config.toml
d_model = 192
n_head = 3
head_dim = 64
d_mlp = 512
norm_eps = 1e-06
qk_norm = false
tie_embeddings = true
parallel_block = false
init = "normal"
lr = 0.0029
decay_shape = "linear"
final_lr_fraction = 0.0
dataset = "wikipedia_en"
Each number is 128 + 24 x the weight over its row's rms, rounded and kept within 0 to 255. Layers, rows and columns count from 0. Numbers have three digits each. The size before them is the row's rms in percent of the matrix's.

# up: layer 6 MLP up, 512x192, rms 0.0769, rows 68-134, columns 0-63
# down: layer 6 MLP down (transposed), 512x192, rms 0.0719, rows 68-134, columns 0-63
# gate: layer 6 MLP gate, 512x192, rms 0.083, rows 69-134, columns 0-63
up68 097:065159139104140112156154123112092124132140146136103100150117143133106129110155131095123148135128107108131139123151149137123132161136123147134128169133143141123127144208127106117133126150160129
down68 095:146113157159122134165112173119112136205128103174118119113133138127127120136081179116118117098112141102126119102155157096124101143111108113102155133146171120171126154131120121083090132120139090
gate69 100:109068175120101142140126138153152120148096133159132151101111124156099122091094132119135124126109163129115195128109110056158123122140128135159145118118156111163123145158122094136120086157171159
up69 105:114132145090161164176134127132147131046089108112096107114153145151107128118131161103131101114108131091112156092105108144100095130120162164092154106136133106163132132147120139168101101119192140
down69 101:123115094116111136107115128114137140121097099114131130154101109173086147092111107113134127143135161041113141121104123171141122179072133141154158124116144108121128099115106150122093136135157091
gate70 081:096147147171093170137126133123112130081112132145130183132146175077154114083127123100109146112130158141092126111155102135088134178136118143138153142074126129121161142120090097174156133123130126
up70 095:108108127110083099097140139131157130163140129134176115137116105144129165110108121083125139128148154159098157158101154147149185106114038143126102148135115127151105102110107096156075125149144147
down70 101:124139150136134090108138086095145157154151135140120138124138106107100163107139131131065135103129109070116158109086158112144178107103071099154152135117131142174125103103125114136126121125116118
gate71 113:088138126150138120080145134125081158106129118142163148081095111150146164127132144120098123119194151157168109167142149118133157130138078120143149170117129122090105138097135126197136147119089150
up71 108:111180129140109120164160118124149193090111144171122139128107074136120128105132157113153130106104112146118121154147144109139130128083102149129148123120195110153110155092095139135119096182133120
down71 113:154131149123108125157186130136189146146190128123107144103145120110128151124112124145137096087108151144109162138129139151133139128147115158124139112131111131129117116150101126140141104161106150
gate72 076:123113117099132119119154149118124118104118109140086151153089087162094154119151161108145150151156142174142147132092119076169163176139103140115141147139110078127132122147095125144115129164146148
up72 094:136142145116145108102168125122139107126137167053132131111121134112132130116116100126104113144091150131110120159208098153100136106158131155144110137116135128110139114129123129146092099122115107
down72 097:126128145100142089107170146119103122108129155088120162122117120112146132119098133109131116151130163159131139162172107165131188107154091140112118141154091099141112086109122160162105133121141147
gate73 106:111150153111164187131141128114106131100113113147110105189137108114119112097143141097121109135128127141126109144155135134095150147114149104135140140102108142154099096144117104122098141092148125
up73 098:096151106144105133062131114120142108102138120131167135123113133098150154116128142132119128155130135128126109098141154072110134157129124065124102130101137119120125101163102157134101129114137135
down73 100:162134089120110118085096130076143113099066102125134115147081104130151145104124134135080166159119172101160094151149105119147118172113143112147121096127109150145068136090115118091144107115143124
gate74 102:149132148117133126140102139115132120111126111136121131116152104111096122111117154124133119162120145137118144161108098139100163172106139131122150103137133111126129156117127140148108086143165152
up74 104:132142084153106125118144125193144117174155114107137145104108165111144146134124101143147118166139144124120160167129149153127161140129149148152119123172144117146169130114113098111118148126135122
down74 104:174098114147137180097139129106130149146096119133110111134131087180102119128165142125155133087124110164127163148103136047115144142101102121154131168158103125132098135131131161150092166155149119
gate75 078:088092095137139140142148140123117101071164168129157124120106139116123175129174133109128114170151150154125130140132164125124158120151151104133107116137135148147089155146085151130169152173145150
up75 093:104107127169112118151132090111143169107146110135136104127162115115110174160125128155117164124181137108166157109094105141127103137111136144163122126112124147168126107149113106160134122171089140
down75 072:133185123096155130115135113125120143144174165127146143122103088114137152160167110173143111154091138072133085144154118143136132125125189110145111138152130075097131155104139134119137165121118146
gate76 092:133107101114111165160128115141106095133156191115134143135142155127106165086153157107141162107148102127134187156088112130168122118153111120114111152146120096131089097120100067151111093129129105
up76 096:160100156121083139129161096148101135106111111149128153145157148115132117112152129138154132082150125173141083147152135071158117206100124118126128153112175106129152134121114127122114107124137100
down76 103:117095126103101128141110133139143097159112119102146191134142113159140124168108120138115130118162140187098137102123137070096101150170112119120127154100157091134132109083117113192136144097120106
gate77 095:103125113141119108128138147092132102158094132049121106127100129139115117141143150128122158165157116107107116127156139186112164167145099143096125160140130147125115127176139090112085123144092138
up77 098:118126164093125140146116168120141169122093157119141143107110142117091141113144132082134125130137134154116184104037144114138123060132138134178122157141147163118087125129101093149097140093149129
down77 102:130140136090151125095144159159090142101116104122175123113125118117126130114130135163117180122101116125057160177117146111126125129131159139155171118121163140139171141146138112123174125109146094
gate78 105:133107149112083152104119096137132126122131117135132109083105110145125167113133103086133099122115164119159165135097163119110107115102093128135114150161095149102132120122159108141149118097101105
up78 106:074104146114126129143087125098159144154080142140128130138119121097123125140137120102134124134149141109165149134112103150110163167101104107121142136163134112082138109136114132157107133131134146
down78 105:129151151108141123141104106068118174119072179096125135151128096096110142111150112120109148125122102161084143134110127091180170142109122119148148124151142153162114131181180108140116130154135153
gate79 093:091128172141144150089161119081123122093136161132132145157139139120162148149177101140101180115123153168109149122108082122098122083078107105111142104105084127154130094132105095156096133126100120
up79 098:136113118128124141146155176147139131089125157129182106131168141094147096151108152125115120093123113107129140110106127127126094105114145171131158117098107094108131200154135144145157170125151140
down79 102:166118098125130159173142173191120134102119188105154122096155109137134077133105169176123123113095100109132144110158162175145090157115186123104110108121097110137132169158140150116073139157114142
gate80 106:082167147156123096084129122113116090139139121133107086112103119105077162132100152134116113174146176135136151123154130119150096111131095143142098121105054149129135109107136128123116107140153134
up80 097:139087118141177125137171091143090142079128136128118123149178101135120145163128153153127115128167105130129123146090118155148085088172110134116070069111129150121133124156145113128123164119136118
down80 098:102108123154144100127125155086117106129155087135108149156178126196139134139136130129102159141169116125127139120154156130120172157184110119118110130130144108179164124124105121151113124103120146
gate81 103:130170146083170116156133089131126185115104105139125149142135081108140176132103157096143066146131099112138151092118102089104114123103100108110118137113133134131150113097107110135094113102126134
up81 106:161136123126113106118130122165153095163154134142143137132112140135175110129102083151147144071111119115087130105157141155132139103170157113165109115119158144085135139149177140144119167141125106
down81 103:110124110103128133128088155096162125114120168120140149132104130145157139174100100099074134121129139163156124154093064129129116143113159108149178110106138104110114168090124126087137133120100111
gate82 106:076157136093117130145098089135137123180111107128153145132098094161111148140145143070152157122152169140139107081155143130120097129108084131119130102095118099105136113089115106138137176111092144
up82 102:157135173127118109116103125082138135135130152163135120086089147118137092130149180128181133131098101137174095166128103188124129118131116113077108159191085137092163109144073099095120132143155111
down82 106:191117094138121156109115137110164160110159106135174138142101144094117136140175096127112145136151106141121109177130145136165121191139124128139125118127128097105112084112134126104100109112157070
gate83 097:098137148115168122050169154142106126143107141129118107140103162141116133122116090088085135159115129120128136140177101177127106107171141153148137118091136147134127113131081120121139090113104138
up83 097:105143098136125157145106127122183157136115116099142128170089135120112103117132126157111111122111163149136119150115115146087123151118156092125151128117112111101162114080112110137094154113150132
down83 101:097109109145116146145110121086116123114139132100071140125098127111133129146155125115098101121116069134163107102059169120107163148109146103113102134153104131121143175092154123111091137122113147
gate84 094:127140139120124171127145115130101174128147119114104136137156102114125174158140104097127168131086118135095164165148143119129139099136127131095132188147095113108105140139091112106151111127131115
up84 102:117159146098137127117118125125133106113106151123128102091134179146117161119120099153102106091157112185175124097070101166132123158130130137136104155117127064110136119120105094123126122146124183
down84 097:109180155101126123114119120142124127127097101135151092121127117109161168097161132085144160147122148149080158157122105121146135112125140122097110144152102125163141097155170097099112108101133158
gate85 109:120169197110152136116153129138081136132106139143146135139124111154144161072138129113126111134118102135120134169110105128134184118134132121099166162142123127125133134107124113160112142156150104
up85 099:121110111129099164145150104159122112123088174182141151135125121159131085097143082110130150095171106117139113106144123112084126109093096150141175065095138132115149158144108115115146126096158127
down85 104:137158114157137128155128108114190114135181111102118115133170126133116152142172124129165152123135118135081141137126109147155164143129155132121125126137139123092077099167121121144134138143146096
gate86 079:128091127167129132139140135111125136112144151157108120149133143147150115133093082152145123109158146128138141126129115144127088169136144134136164083173117132163122106218138145159124065160111130
up86 101:113141094165109124125134129133105115157144140146125148172144119134158115124130119118170132102152124143131105117127137101134157111141131100118102109117119091190150103107129107094103111161079161
down86 090:144143146103145126084154107122147120168165202149125114112104139110122146159096099180158143157120128135125106153135111112134151100183134086153119102123081087073142150111113122107155128129109139
gate87 088:114141127176109132071115157127157132141119118151175157096099102130141133138142137110066108149149152105142102107151143113111105137131162123141109152163128104109072119152164148138131109126143152
up87 091:166153165130152141087123129149137135143179117141108153156072103136102142119126185173133122155113167087124112140139142130105150135165128096189124115168145121106137106106128121087134144148146153
down87 093:132083104154138186160120143126129133139124110143111111144144154148107112121142162149102106120134124115135112160125119089139148144133118094166123119091165138130126082104125103148122113120174151
gate88 112:134132176138094127117154086172119096148139145081139122139105113126099098109134127120150159093156142123089109148137137170124117134121130155123136155135094103129184121118137122146130117164124160
up88 105:102102131137128105118147093148098153110137134072146143095113139141149159140138145127139118091100156118163137149156178097135176086150142122174160105128157063100124146137139166118143130139140115
down88 109:114122130135164174154159130183114109138154114137096124140104125118167133132148080116107129124126160233139101127134160138111137116151090122140175137173103142107137125140126118141091114149096152
gate89 076:125164132107134085129132122154163128162152169163100112116107125141115166143123126131143133208188118189103168140141103125171141134134122145111147149140133106136108098130129146151135114182122141
up89 092:096150116107137105150108110140130164140161135178137088104126166132140137141149131140122112129146089129090138108142158154134114135092137101158134122153128156109086140127133165112163150136137143
down89 089:119143089144149103161089115144115174121135127135125116095137175108137110146134123136123120091133098145095131158132175156148113167116167128152133154101171194139104121092152137100130133113122120
gate90 104:128096148153097109157077106094150110129107179124154124137142108124151112089123094098118135155114107131109113116112123106106133139129127090165123195168117095136121104134130097135124120094087151
up90 103:154117132111150146105120123136164146123096127077138096112073105137116079149183156122120156136161124143105142159088103108143124109134154116147162148152111148139158108116092102148125136115100113
down90 105:080133100110129140156129173080164145140138142121151141153093132114092093088129104136127106106135113178118116134132127097139123130148130073131147160152113102125136101125122120162120100110079108
gate91 100:113117129090161095119168136143141107148141097139128130139138134137101134105123130112108121113111115128087185182122142156118182092169115117141091114151163140102112122165080121125134073140150147
up91 096:116095140110138125117098137142097108128094076152149150136153194107126126124129126140114122117123127143139067113134109077157128129130128142094112164130098123115174095141166113169153175107122131
down91 096:120100142128148150151188117154130130149141076156148136166117120144134154137117164144102098138089119186115125143159159124159127160172124097116100161103106150127137092108152150130077105112114211
gate92 093:160094159155100118158154072157090107162090134114152118156119130120122125137078067113132137093127187138151153110080128106190124112088088142159090117132143130105167132121101115157123089117119169
up92 100:157161133142109134127155131087138098113168128115124084126136129123147107104136144112120123166115117161134126145116174114136126095100094073110158143111131087147155161081156072076134138131091139
down92 097:129154106161148129169096163127105120125136135119140077131119101120111099114130117135113143161122081139159140145159110139118140131117134136129150114141136105099149149136132160127127149166125138
gate93 111:114181141153125120132115111116131155119140133132116111104075116113125109140114139092122086122106123137159176129172145139098135141083103150105138120115160133180117111106114110145162135126130166
up93 105:109111155118132106132129098153107145125165111152113102105131144126127170098158134119148122162150145131125114086118122083127116088109191144139127169172134095159126175117176130151126118154114106
down93 103:149155152130144093132131078135118126152117098129103094112163149144141131105128092108135125127078139149148122138164135109105086174118154161127117095121105154131116157152127115143117127110196160
gate94 087:125093136104142136147133124132125117147082104164142096124142127072168136125102114108149137104138136155113169124078121139119120102121097126088139153106133137164129108135114132159141120151115144
up94 094:090152086157103146140140111116114129118140145140096140128128108106123127169121132120126147102114116158128114092132104062112133138104163126164147109133158131105168137195141130119142091117122161
down94 089:136119114126097096144099113094097163120117138120112067110161119093117160090138098089101151099181093159117111114151137154121083122121120109130140117130083142126098150108163137128113131129162095
gate95 096:084153169119111121151098139157139093162132120097105162106134117161131091090122171134120145138145140119082123166128116095079167135111128119152141154146164105145136115162143167127140145149150077
up95 096:157079146138137131084133136085126143101140137087122153120139175099159107141162127177152134128122116122128127119122089163155166126157134135155159148076122122160161120120108128133106157126106138
down95 101:169092120120140120117189140151143121114112133107101113140107114141114183133181183123139077163114133181170133110165162134101142163123131109083109125121082115105121134113070135102128139132111120
gate96 089:095119136126109111118113103157159143153123110132122104107110091133123122133116150099132129083116201138142121132159121121120081108103114136089125107121116125132127093094084095139174126123122133
up96 097:174116121102129144176076126121109150118136076129129133106108150166141115149139153096124127118110162084118136146131151133113176124128133121126167128115099153137092131159140151131098103121182155
down96 102:140124107116140119113171125140159114081128148135110155133111117161139126129063163131144141113108159121108131121120128147138139145128134150128117100139104106117123135118137155144122136101053130
gate97 102:133116182093134094157180106104107124143141138116120124127117117162099101115075090103132125109153109127112144136098115156114209101173132152150127127159106125121156124144122101105136099166071116
up97 105:132117132131161151113143118122106147136092144150140129093128112101146070126112126113136141115148132115139141109124121107167138129155141142096100130110092138152092127188124140091134136116091060
down97 110:141135149181116116153116186135134134110152125119118142155153132131123043109089155127117141136101154197112116139121136105148099124135125088127143120121141123132120143131121129097179125153126117
gate98 125:138130099118138153090096124123147140110111174091128124136144096113079125113115154123135155153119171159140130140141136132127080106108101101096150123114119140142130149121137129127102132107117136
up98 110:078152138163112130140112113109153082171113119133147118126088095106119141159157155134080118132143117105112144159124144126137109163103130117111097091099124165126113091138113147136164129150115136
down98 120:122135131154128127127131112142131145168151131137136184090049128126174118110188138128111138140154159132137143129103087190144146126114131103147114145147157132107134115156143134133106130158123106
gate99 089:093132164136151129134142108139136122131144134119116135141123149109118150099181089128140140129177147154091131115106140156113116183144127121152127141152162138128155121122132096113155169144119106
up99 101:147145101103105182107126130100165132112144100111138132126127140112174142125101105144140081159101090099130169135108138185054145113160137132115105152109073123125125136144097136123096112182172136
down99 105:103116094097157136124182124152181116186127132133145132177151116148132115131152126103120138122103153160135144112147103136105121106124104128078111138099046113149109130142099101116142140134089129
gate100 087:145119128164146146147171129162154139161140121128112130170081101115073148134132144093124152155166124127108130118130152141142138139129120121170094163115147131140078123101109083115106141166118126
up100 095:123114097126101097131121166104139123137149133130109106071116112110126105121110115178119090173115142142140218131110152121118110136111112123155109085140126121143142093174145156092106126134133154
down100 096:144132101114132160118138184144102107106129128137134139122141161141122129099144132120101196175123135116150138153138123167150130119116122093155116159140187146117151173117130159083101149097153161
gate101 104:160170135128113149135155135134104147129123120152155129106135154137142133078103143081138122092134157109176131125123111131134118124161125128141135114161092055101147146141102145125113133125139133
up101 103:162146148105172079097102166154110110169131093109141137114122125110130110138139118123073076157104120124110168102118146100106121129103151076160058165154129072153087144129100158090093110128155118
down101 102:123118153128111140123132098106133147128135113085127149144129119111213117164155096130154096114145113136093126127141139116129088098151159122146158132165124164144139107126132113138085115131166116
gate102 098:138136139135107159090170108116123134147139140140157118141138136169136179104113127131129143154147092103117158134133134122156156122141089160130159131137096117148128135115084125085153135152106098
up102 096:134156106129092137105131156126123111102145116146099143111070156137131095146130116138102114117077113117122122154155132129131186144082152135111135143106103154103125139072112115114100130115148188
down102 099:138113098100101136143114135110156139132111146139138092165154117135137120168156127130097126084138110117118127103144148081117110139114134148102111140132176163148100164094121124114159136152129115
gate103 099:144140137132097102138111156190124107166110156132156140123073124158114090088145130120129087115134159137150135143153131122189101094144116107131156106125132150121098101108130090121126095144114115
up103 099:133140138131121141118146131126164139116148144105120190057122134113077109143121096143127108157135124165126130128150093141095142109142158117166178171152129126119120152126086161083131142094142119
down103 099:132088136106107096140085101139139161095097119117135131112135131141090130122127142093151115104162142179117152107106123125174130131145142113155124146081128152128094078086092108100140091151120095
gate104 116:134174122153101146098110184113102167165169149140102130111137102153127098119121148129115120143122170110108143180147121105151184089087139103112142149136148098105135095142081120136102134124181145
up104 101:092116118156154134076147096158118184079104135142142109107096146123122115152139136098086153130123142129114138151131077094139125146098112142125172176096132087154134130124103128144156158117161145
down104 107:127097106145149143164101095155120135143136094117102162156120107150150177129109152111126120127110115197147121131108104143146130194112113100112130150103131052105108082135130116136126139098140110
gate105 105:120126118137117157119145139153141184142158151110171165119114112124114092120076090097119094160141138138158100107150141125095119133144118172068190124131084094103164102144122085170136123136132142
up105 101:123149147146122072136160087129076127164135112135126125120150136119173143117151140106131123109175145111115150121093159097157135126107107167111128121128142146098138143162090127137111133135150197
down105 107:132109080134115133129124141133088170132144121129126129144105114083168083135158127091068103125129103123140142114141164134157154169125091132121120114120142096150134105102118099103101121110137162
gate106 104:170121150120196161096127143145153144087128115114086139146106137119131126088132110115104154144120120119098160152135064109148177153119129134123145120141143097152164125139119112117137130117119101
up106 107:071102129133092095165132090100119164165128102113129099143141074083127096120119127143180076129118116137159093172119136127122144196154125151126142141116118107128089151148132147155140165128108116
down106 101:143122104136144088130128123165121166127097144111125126194119119114123169131112155128120095127133133204129109156143135107105182115158160126119164140120103091109111078105175134138102115137119132
gate107 087:176142124126123172146094202091117137124124092105115127103101128120116123092156082106134111115094139159115149110092151119109118130087162149133078161125124087116119076124102076145086136116180131
up107 101:177107140103059119128139147134128113130109155142150129141062148109141155109108098123176115107141115150175087109149110106154123127166131150163156147134115104150124141135126081116080128124104090
down107 093:156155113173088114147070095113140152125122089113118131140134133128096141142141155093111096122135142096053141106126125083120114105114116105139110121108149194148108151135111115134105098149145095
gate108 102:142113136121142141117098151117118145177102138083149117110105113161098114147096094096092140108113137136123138125179098124153143152128116116092141162127134123100150115109110095151163119075182172
up108 099:062136126125075171102113113121123136125142144131118118115152151127100132110183205135138150165124113126128098161129109164118181126137146141103166126117126166068129137124122130146094110122124173
down108 101:145127161111095154074190159104154113136147131162136134144104086137089094132171157084114129155101075133129114121175135101140130156134080130132092144087124120145112076120130140142155119130145174
gate109 092:139114130145118101161119158073122112173153139166124122115098133113147152128130082157133112145128127154178155138165120169114088091126152108122119127095120170134131102123152074164128123124100133
up109 101:127085107163116192139137109132121099134114111133126111136116121122145105120065136104145164134153125137103143138079122149174124133134102138156151118154128111124129125145084126148148119116124151
down109 099:139134101116100116091119134131105107141132127083111123099129160130124159174148176154148063128153110143139118109132111142132101150147144119085138134104092166133150121128128170102115142111122160
gate110 113:119157139160170087102134167129130086178137167117086150149101091140097084101141108152121115111111133133095164167158156133158155156128104145096109096110115096162127130120086137114104095117112145
up110 103:125149130091146178119108132126116144144107108156151113129131127122109134063092170123091149132131147125113153160163105173111128169190136132122104122118092104135121139145091175111125145118144139
down110 108:152114138165103145140114121093137096119116070132137108139169167113132142118117154108139118153108152146130099107135115109100122118130138161120090070149137108111164115080095100108125142136189136
gate111 113:102168164157116147131133088104098123131131146125122127114136114127108150122175151118111135125121169161109121106156096179148158155127116124153172136091104128148180142099143177133097121146105157
up111 109:119115151112143108153127115159087101146093135138133155111128114081117100083098079138150136120116115136132091156132117125122119172153144129124091114170133124048099156157137121111168123084163139
down111 112:124130158121143133079107168127056113104147145148145158121138142091138128110156117154123119142126102148128101155143153086143149132144120069108129124112132129099143145176147132111134118125124174
gate112 115:106150109083171131109104133138165136129129121110104137097118130119079149118120133118123144130167132164140122127090105131125143175123119152054154149133146115122143130146127108127159127128125067
up112 107:119175082130123139060132092119118121170151195151129109116105150114131120118171116119087138149145085138149141155143092098141088142124144115132119086117126152122085169121107157107159092131136169
down112 106:154146177101116134109111100149076116162135186143102097129157105131104154089149091124108140148116116129095144105110115101130134114123151081120122108141150088172120166149140153099123119142128107
gate113 077:117124167145100175135140109116145099110126127142149162103139087119128114147105160098169115157092138148106189141093103118120145136143093137132147118160110077136130104138109144136125091142126166
up113 095:112143142157102192160117115131092118081141089138148116098161125097146121130116154135123102148115105104103139109072138133087126151074100140151137095149136127123118127140134147104158142112172133
down113 096:150127100167126135163075090125049139104129089133122116110149171121157110138134122114095130108124084112129129121099149169105105155063145162168155128127117168125131147131099137123156141115147130
gate114 099:144153161126148168142117130129096111116156151146096122142140165159139145104099152103097094117101155124088145130107120140131136142094106137144108157134137114110092090120139103123124104164123042
up114 104:113082153133086151147141158099146132156179129137115105135115118125136136152155155127127172156120187142157121140172109143173158153137106137121134100131125158141151123131115168159113136166125096
down114 104:127132171146140162159141124103144094149115131130127161089126155089108152149148153126169126135109100055142140137161099140109085101129101134124135138141135171130101114121165131161115118115086125
gate115 103:098180106108101138083123130110139115125143171133128135142141116105119145127132092137089122121126130158154161125150128138159130131153145161061092128103099093120126122112102170121101108079133107
up115 101:139148144154093152155130138117118087117135130121111179104081165100146107086121128101117135136113088120114143108122151108126162150141119144155134171131145108148116135095127085140184118124085134
down115 102:151136098121133135172152113161182106144128089129128141127146083095130142123082112149095113143064139056126142132140134104124106146143143144146149130171112079153134128130100149120168100133112115
gate116 098:166127124127103096082160094152120155173136119118105128121087113175107158101133129162141149120110156136119121109100154111108082142127106119158150090135119111144129099093119107127093127162123145
up116 098:156109162147116146121111129107153142120104086118153119082115117121127126134134106126083154112120131133139093099104153132101135157123160117167123140209122129102134144111144147141112150159081141
down116 101:112109147127138156123093150079110117140178171124134156111133129108140137101125173119127128127110172103095114134126140075158161120171135106074120148130155140121102144150080128126109112114120160
gate117 103:152140073106146123091120115099122118143096112100173146137127126169066116086132144126135133131147124169119136136158133139157129072116105096157113137129130158121125138075166143152141139121149160
up117 097:139108130138127139156126163141156097105132118118129092198148172128138136140126102152151138164089076122116130130109135161145141146138116089149123111116149117090122103128143115144120145157117099
down117 098:158142088158111131157119135172110122123132114117119125174113112118124135155156136144123108140135163150134148158139063116132185171118107131106137148133131146101141121146108193114150114143070146
gate118 105:145115131121102146116120119151109134138126178142114210163122093136140082122135135106141176148119138117136144152161114132120136181121089128090100126153110108123164159118087120152134146104192135
up118 096:132135144117118105129157148081109114108096104121101128097137153122113134138109131143119102128090149175138141099139121118169059101118098138132161134133134136149094146090116123118162154093142143
down118 104:142139104111140171116156133141150140063103116117169121128137119137109138104175087110088121134142087141072140134132123090116115164115167160147160083165099134107117142141137108143146112137114109
gate119 092:124108167130108126126133123140107142078123144146144093114142138096127143104129150091125161113135137118111118157144103149157098095123151134139129146083082107106187082158141142141102149096119163
up119 096:150146130111133157125109122117093126145147105101196118154148167157127158132118108105114091114095135146140111090133138126096176137161118122144139126130128143105124116121182156115138134114094070
down119 095:125113146099117113123110133144078181051141143121125072110132117098104139136149107167135140159142148122146150117108112130110147110116144129120110137106102168123138152153154120092127119078135142
gate120 107:142132173116167080144132102142135118126103158111123119160104149139076126103148120163094118126106163117142136144133112079144153165124143122101121189115114125121167139137138124143079159123110064
up120 108:096123109172155117118111147049116131130134122138155109133110088144105149176118087147107135107165109119088155079140139146072154115147109128095163131162135085165112117157155110107161132138168140
down120 113:116142112122127152152130161142143094129130127133148123125106117138115095127132094115123111110104139121084141119098066095153135163100149146187163127140182153142127163114095138130087132077109101
gate121 078:096174153117125116160125123150065105101099136111121099124103128179111096175129098141095117129095154135098110102141125154121140118159184170141138124098136162074095134110100160113144125141166141
up121 091:140105122163123144136107089116132141138082131101123150150103181120096128140142137119131119070147144157121108122123120156140137145127105093098107111096162128141167116110108036151147112158120175
down121 086:089183099116150141135146124141121102118154136108157126089132134141100126118139124100116161140139144159107121155103156140139140096124165106147087104128138121067157159127167123121182161111109109
gate122 122:123169137144138106089124146120128102121120124130165133105142119175077121105133163109125085131168160155143148118128110108144153082118136148076121139130138110137126129095088080137175133147131111
up122 108:102141100094081142107103100133102127127134120127171158128123112144140180125133113155161172113130126116063116101122155163113168134179100122133117132180133126124118134145110117108115162116115162
down122 115:134124153121110101126143101140141117148156115143134108123139125145147144136174157159174120143144093117111114119101126087154116134114110105117145135115173099143188130075137153111147143105143139
gate123 113:152117178094143079152157127134121141106114158148093137147142126120121141116105129126139144160151115170147097109161079117097119155111125144143123109165124155163179111131127100127149144119145128
up123 100:085173109163074098111148119115107113109168119141121113113118156148109122133163087096123143155104127140158160156120113120125116139143151119153185154132162155108092077128101153116122121161146165
down123 107:095118117164119099163192127142125160094120134183153131131140141138142158109130164125144153130126162120149136153142137110128131107123123112137170134111157150110134129144108140131128115130119127
gate124 096:132108135124155116135132123136119128130117157150138146128094082157086123138128092142143122133111151151142158076141134134177139170100119147152195139091163067156158129122165119148119153127137106
up124 095:125115174073134153151138147129132138129147098167152141139160203124110161117141146105101114125121107148140133125081117128084127145101127130147127086169137152138114076136144138112140123142111119
down124 097:134122155127088108133197156131102135129150114146134122178125144106060137142140127099183125112123130186143130127143152115064145143121124106093100127120119140141139136128109090155155105100141141
gate125 080:161112127167107160130092138156107086121111127100140135157092164139132166126122148121130095091144129142117160092139128125107107173156135106106100144081101142137132100108122091156097124139137141
up125 092:127110100108104121091126168124131119141126132131149113146143109171078156133136142131081147133136151154097109134099124116102138173059132106141138135168127141135119150130165079176071137121083123
down125 088:145128147138111084116111105074107148154111121114122145182141111161122157132130125131144111113151133070102152117108110107128080120095090092123137133113170168146151112160122091181125122101146127
gate126 121:136123125147099169133175164134125144143105154109111147142149126112127132087138127143160144132133112129111133126110135125090126157149130116099105120085093132110157115125139124137091119135156115
up126 107:136113156159142118097157143124091116128138095104080121127177083088141128123115109106160126155115159130114152146156137100155116152104088101125131131100127104139148156113115137154150124176141105
down126 107:089055120139167138095148103121123129107174131148100158140101114175133130158155137141134104101094107121151163149167120153131044089119123131138138115101153116144097135189126135136132123143125152
gate127 082:112124212113117078141133119142117151128111122131158131128141102152105137100151089118111147126135127158097136117100120116111150117153141104137128131080143142102146152104128090149137120140126144
up127 092:095112109120169094156162146138154127095098100128123121126143106117131149152141145127105163169107130114111096117100162130121149121109108115151115127138165120024129137097154099088168179133151141
down127 087:095151140102152131117099100193191134095102168120133119115125155118152141179133143154116149174131131125151115107131108100087164135115116146158105095148135151106112137076153109096166175131130096
gate128 099:188138208125131135114150159126133117149083131119134096132113130118109103118142156125159093136113128117130143103138139176128126137194143161139150125108057158121139091146135145126111123087117154
up128 097:105130081146112106142083121132150156134105095111121133136111091152094121111114156146154136153128125149175148131109130138093088138139114115137141128148127140106096143083157124151137166167108140
down128 101:074131116118132106150145119147125140169112108163141120159121132071143140133112131160137095175110070158148090132119121161132137104140125113098110142179075107145162124127146168149146137148144126
gate129 089:120082139129139090116152109164083121143189138138123118094115102135118128107155151127075164116101131120148134106138143154107178107121146165111118141093128082113102163139144080118124111136128151
up129 092:128142125108125160117147166109147159094112131111069168161126140108125103085129107124154159128171131124090120133155116123131122120107153080177151131180151121139139145117133103156109165159115091
down129 095:113162161119072156156063138177081142136178133135093117119136159113087096151086134149123112124119144147119142106151145103140161139135154165180138148099119113108135165165059126133140165142124154
gate130 078:168113166111128106148148090095112164156098120126135145159128149139119151147123092121104101119151074164106100069085133095154160137108134108183135104140123148151112125137131094125136067123122155
up130 097:128094165124128163105115154141133127117163133111112146114140104117116127134178139138163146085114165136118152095123157144156092124131127160100140138141120091168132113151131134150122187135088111
down130 080:162104164175114113114121129148123130128111136122099103146114144136122103127132147136124130107148098177127146081161137137133150144075093157187132099099120148136119134097159109160146105142171112
gate131 086:144101134114095129076127149154179131135113124154179131149118107120135129144128115119112145116161132152150105104117107083198158155128126082130142091136148137132160117108110155111084126115139162
up131 095:096148098113114180089110095151140115110142121124101159144133107099107118117118133123152114108112152151152116105113138119109107154115155126113137136141137093118177158083128196115137192167109126
down131 095:127119148130135125120107151090135108124120103144093081122166101116150108119088122126126138111129114167138144097119129105104132127107160109121148068154115208157101157103150108091129114139123131
gate132 082:086054118192111136121120118137158120079079130092090117120115143062143118118141103109169135123167148133126180109153126113111076154159135135125129136072159127159176113121118133140115099166128126
up132 095:133136098078128112157164120125120162180147136113146129118114113127078150164139143092112125103137118155092121170124096114131110094096092136118186109160146123132116130100124133160131097123114067
down132 081:187097118153105114174123091070106184150122120176145096150111129149137122131111103112077118117146114088092155095160120116124125154082087090117157126100145155177134119126148123149101106139116124
gate133 117:161109153157154160111119128143185056142119142098130135116116149178140121110124103098134164126145142162148103134164112095127121118152112142109101166173091133119120136127122143173130111100148140
up133 096:131134108132111125096144125190120144163156126123120135129142149138108131102099121105115173139102120126111143161177140100130135123135119092192131096088131103141102148131098110125148115112123180
down133 101:127129113110116152102135151145124186100141159095120131149125161097122148126149108138094117143120135063132117140129098114135096115139116131106133136179131147164138127136070116137128110116156129
gate134 086:109096124142099095107147147114141123143091136117097153161074090150155143084133149130125179123155155161179127124135137153143115143164089107122165167118145127159125128146162087129090086159090159
up134 093:159113092182116061128120133172129122137127143122162081141131125153067117101113094149157123089129145116126143152135157105162133140188106144136110103126165134135149157162155114092115172125125120
down134 089:113117091123124126094110119134153119153157140103168144139141163141151101130099079134108105170117133092150110113135183125171110121142153152144096106104070148086138151128125153107125169095131107